Part of a small language model's weights: tied embeddings, 12440 steps.
Each number is 128 + 32 x the weight over its row's rms, rounded and kept within 0 to 255. Layers, rows and columns count from 0. Numbers have three digits each. The size before them is the row's rms in percent of the matrix's.

# layer 11 MLP down, 512x1024, rms 0.138, rows 66-76, columns 512-767
097:105140080131137165139147112102077047085071116161105095180190173137149096127117082120151070158134134146078094111147127114163133104140190119149140094205183147156099124181130128145211111114164206127191100160125164145112113120105082163153175107157154127112114137088151124094128150123158093058148116118169143136095164146111145123138064147100136120155081138145109138106101129146142167139112129132131107146113066095082116118107147121085141155179130121122157121163069159106135157074068124117059157143141079083086106180168101130073135211136109168045141211137110078130127135103147177140118152076144127095124139133104063130111130160089183126113147131123144122069127216131134112103141132137165134068182138102176090172180115114105099117156129089118094125155111163131123158127060148
097:138158107064112110110144142129127182114170142074083081150100142110098126153066140142110079131077122204122120136172126052121154116156139089152190095121184132118180077200159074127177149157119111123095072115121172132148192159134098143104105141147132130089093141154072107088161084106152170167053244139169109129139142126118072140147138154155109068142174111146131150125124163118151123131110122114121148176076188116186124151143164112108145125111139117134117099125071133101168119101093114121098118163171136105118225074114113153158114079080117178122160198106167119161131122155159050111159146138169097115123147176178127089136121123121143168122142120153190102136148129119104104169104157100097187178084095149128165089129128131112184068132121168093097194067115118112039139162129106
101:084092107077166154175127087211212149167137083144158138205079089151125184157120129118098049108143084081110166124120136096139122133131118110144118161063115129078122135175129108115178108104138112124205128133072133169122146143125113129137171097139148111091122142114143120104168132129154043134159150174125132144144098131163076177121166095082130092179155123115057063167125071146108121128156134106127135138158125145125154164125128123143144122159110141148124156165106158111163152167128127092131218127113155176172153095157159148125137156164125214122133141120130199154104122179109127141113141123148108086126114124112172149119144142124182099130072140148141143078100116110137102068126073123143142081139128107108140147120174109144140172122143069164111202146137159080153152120157136
098:134070113133153126169123100087167056148057095127121086125169146137139136111100143135116126097137110161136163122141140126106119095048130142143109104113151172093152068163169119131159156171111126138085177109110122131146146071117153135117125071151139131124107104144170091122156147164104116078186096085201066083203137120203117117156150111157101128087162163117151097115088122182144105137140161097195139137143174092132134143138097168129100104143111113121098099101113141112095134122098139107177159157165140110131095094100136139157051170174161095162126187153092117100112135117100175100096055128141152146139127158106041131121116137069121119151070061160122148104128167117114100136177164107089130137115163139135170111195143161164207141180110136160095070108108120147166139098180129
096:132104119127157125112137134069164167165149169137157105120175150087116121073108096124123115140104180105147159101166154176104157143073102116086145173146058132139121170131198124161106082183082086123113165114126122151019091118154116144142099212115127120104158195132108082136095107062063165122149130078157042114080106128102077119096107148105152078115160138104130148115142120113101137156148158144116127172112085137108127163097218090092115148100154128081155061110120156105127143124148191143100120138170135119141211156138103166096098101097103140111100155153140095095080132087083070067102096151077134086129116124095144106105144190118150124149153069138140099130094158178166157144140149129104124110162130113209114084122062109101161116098059079083146175104157098104135161151118113
100:090108106088097126068131120169104114160097090163136113125180170187159093088066190156135142107113085169158118089191116106153081142155094096124081135148148085131182144161147120085088142151102146163160123165132128145120173122157140123098077140055106136181108167191098122121190111134099125164077132115126072149095158120129131126047147137089114139200118112150116150136131122161147157157175101141128101178097065102091130164120121190133134191118133054109095083069180088126170136097109134147113136107146102189160103157086100205147138138137088139139137102194163175103179065090147118111123081223089182098116177106145161093107121127132157095125109157112153212176099144105107146145081136143194153077061098057137125123096142111111150144136137096134072125138131096107173164138157104
100:174135175120105200120180096048138126165117073163039128081138172148113155066115111122142109117128198182075126164154092131158091165148139118123106160156077079091153122145139136117095093126019122107158152084084088097141140132130139178124135125126129132158138143099139102167157127105125100125186098178126131135137139211098110146118126152179097140185113146095098091101194082176103199101091133178092091136115190171106117145149148136082214135151121155139207130180143067108151103091108158141069173137088121133135133109086086195092165162147134113089093147135138091138110150125098131125171127083196113130165139135124161158097146137186118160139106114137159078152145173119092125117125154165134112136157114125144205104093178135082141122184188175051129136141148081106143146130126129
098:129130152129114153112095099069139088163170106164122127147120158174066106164142238076175091140137111182074114185134097132165071143115129104147077084178171131174085143131094116138169103121092139159133099080126143099131149186088104109136129095154122163158177125169193120072137138175124140139099088098152124124175076076029072171106155114132082170109154085112111125144117153106146187144119082132137131097124168122162135090127163167118131107163082184155133208152125111156143106181084158090124153159104132103151158150197094066127069140114182142149131142158131166110172079110084172135096074143173159152147129148145129160121110123127110101125129129091159137138134133086117135146091093105115193143127085121093164122152127117168140079151099090132171140110126159204116172171080077
097:159137113071097147164092134093111082081144099154068084129107133119100158125157116128052168144079127084090128107125108152129118110176171112136140101144099126116146099115113107128134108206119074117124164150102096107090116095115120159112154185142117109112061204180149082117133168133142126147150088099138104110097174112104133110076132092111161111114125121091175161140187130084163077131133197118130154126160136145112121139057211071064153131146121142099140131100148104147145168106139180177110121078107090151127171100112122142090152141142141046086102127167099114124158114099089147115084148189184140184083073146137196041110128086113126138135133072164146092165101135099099090159185179160115120164083148119138153125106162148157155173136119151124150103107140141136138086117082158
098:107214154162123172089134125162120148137144209051119141144125091118118127156126130134124104074115122167180131129176146128137169092170114105125105122118139118046104132169147142228156113114085142110144123134101173094069146182153138171091109152077137119152137125165143141201145132126149132118144179170135127105105124071101132192137122137122092171165115092095130100164123190173074104180104134119099162168046124114105125130066170119185115141138160101101113125163119145131092117101072149149106093114104135183109141126164105161084100123153142159116064162101118143168122137149106110158142184157129133130130157145085136201130118092180039099102093112070097094100142169138095096071079101136190145152112154132129102121176142105088165137053071083131163144102137140091000141166123074
101:207143134136091140164128084069203136144196057152156139088125149080146069186120091140084184087114151155079115162119124079136107148121087130152140192140104143097134151103105098133095195181062093179157153216127122076120108166156123048119121159134119193106131167064131147158146195161160147132122149116139137146095155085138198154149129174145147127147147101102125044144129147072086162106182134104060114155112168166131154092101159154126154135164226133144124091147155140067150149113080103167076143117104090122103145137181133129133109138118100128184138154076138142121081090110138149175124165094094134128100113139128152122091074121090146121109138103142119111143113074203126183146082148093128184119159128154155158098150150124170124084118173176109123096119147101113138139137117147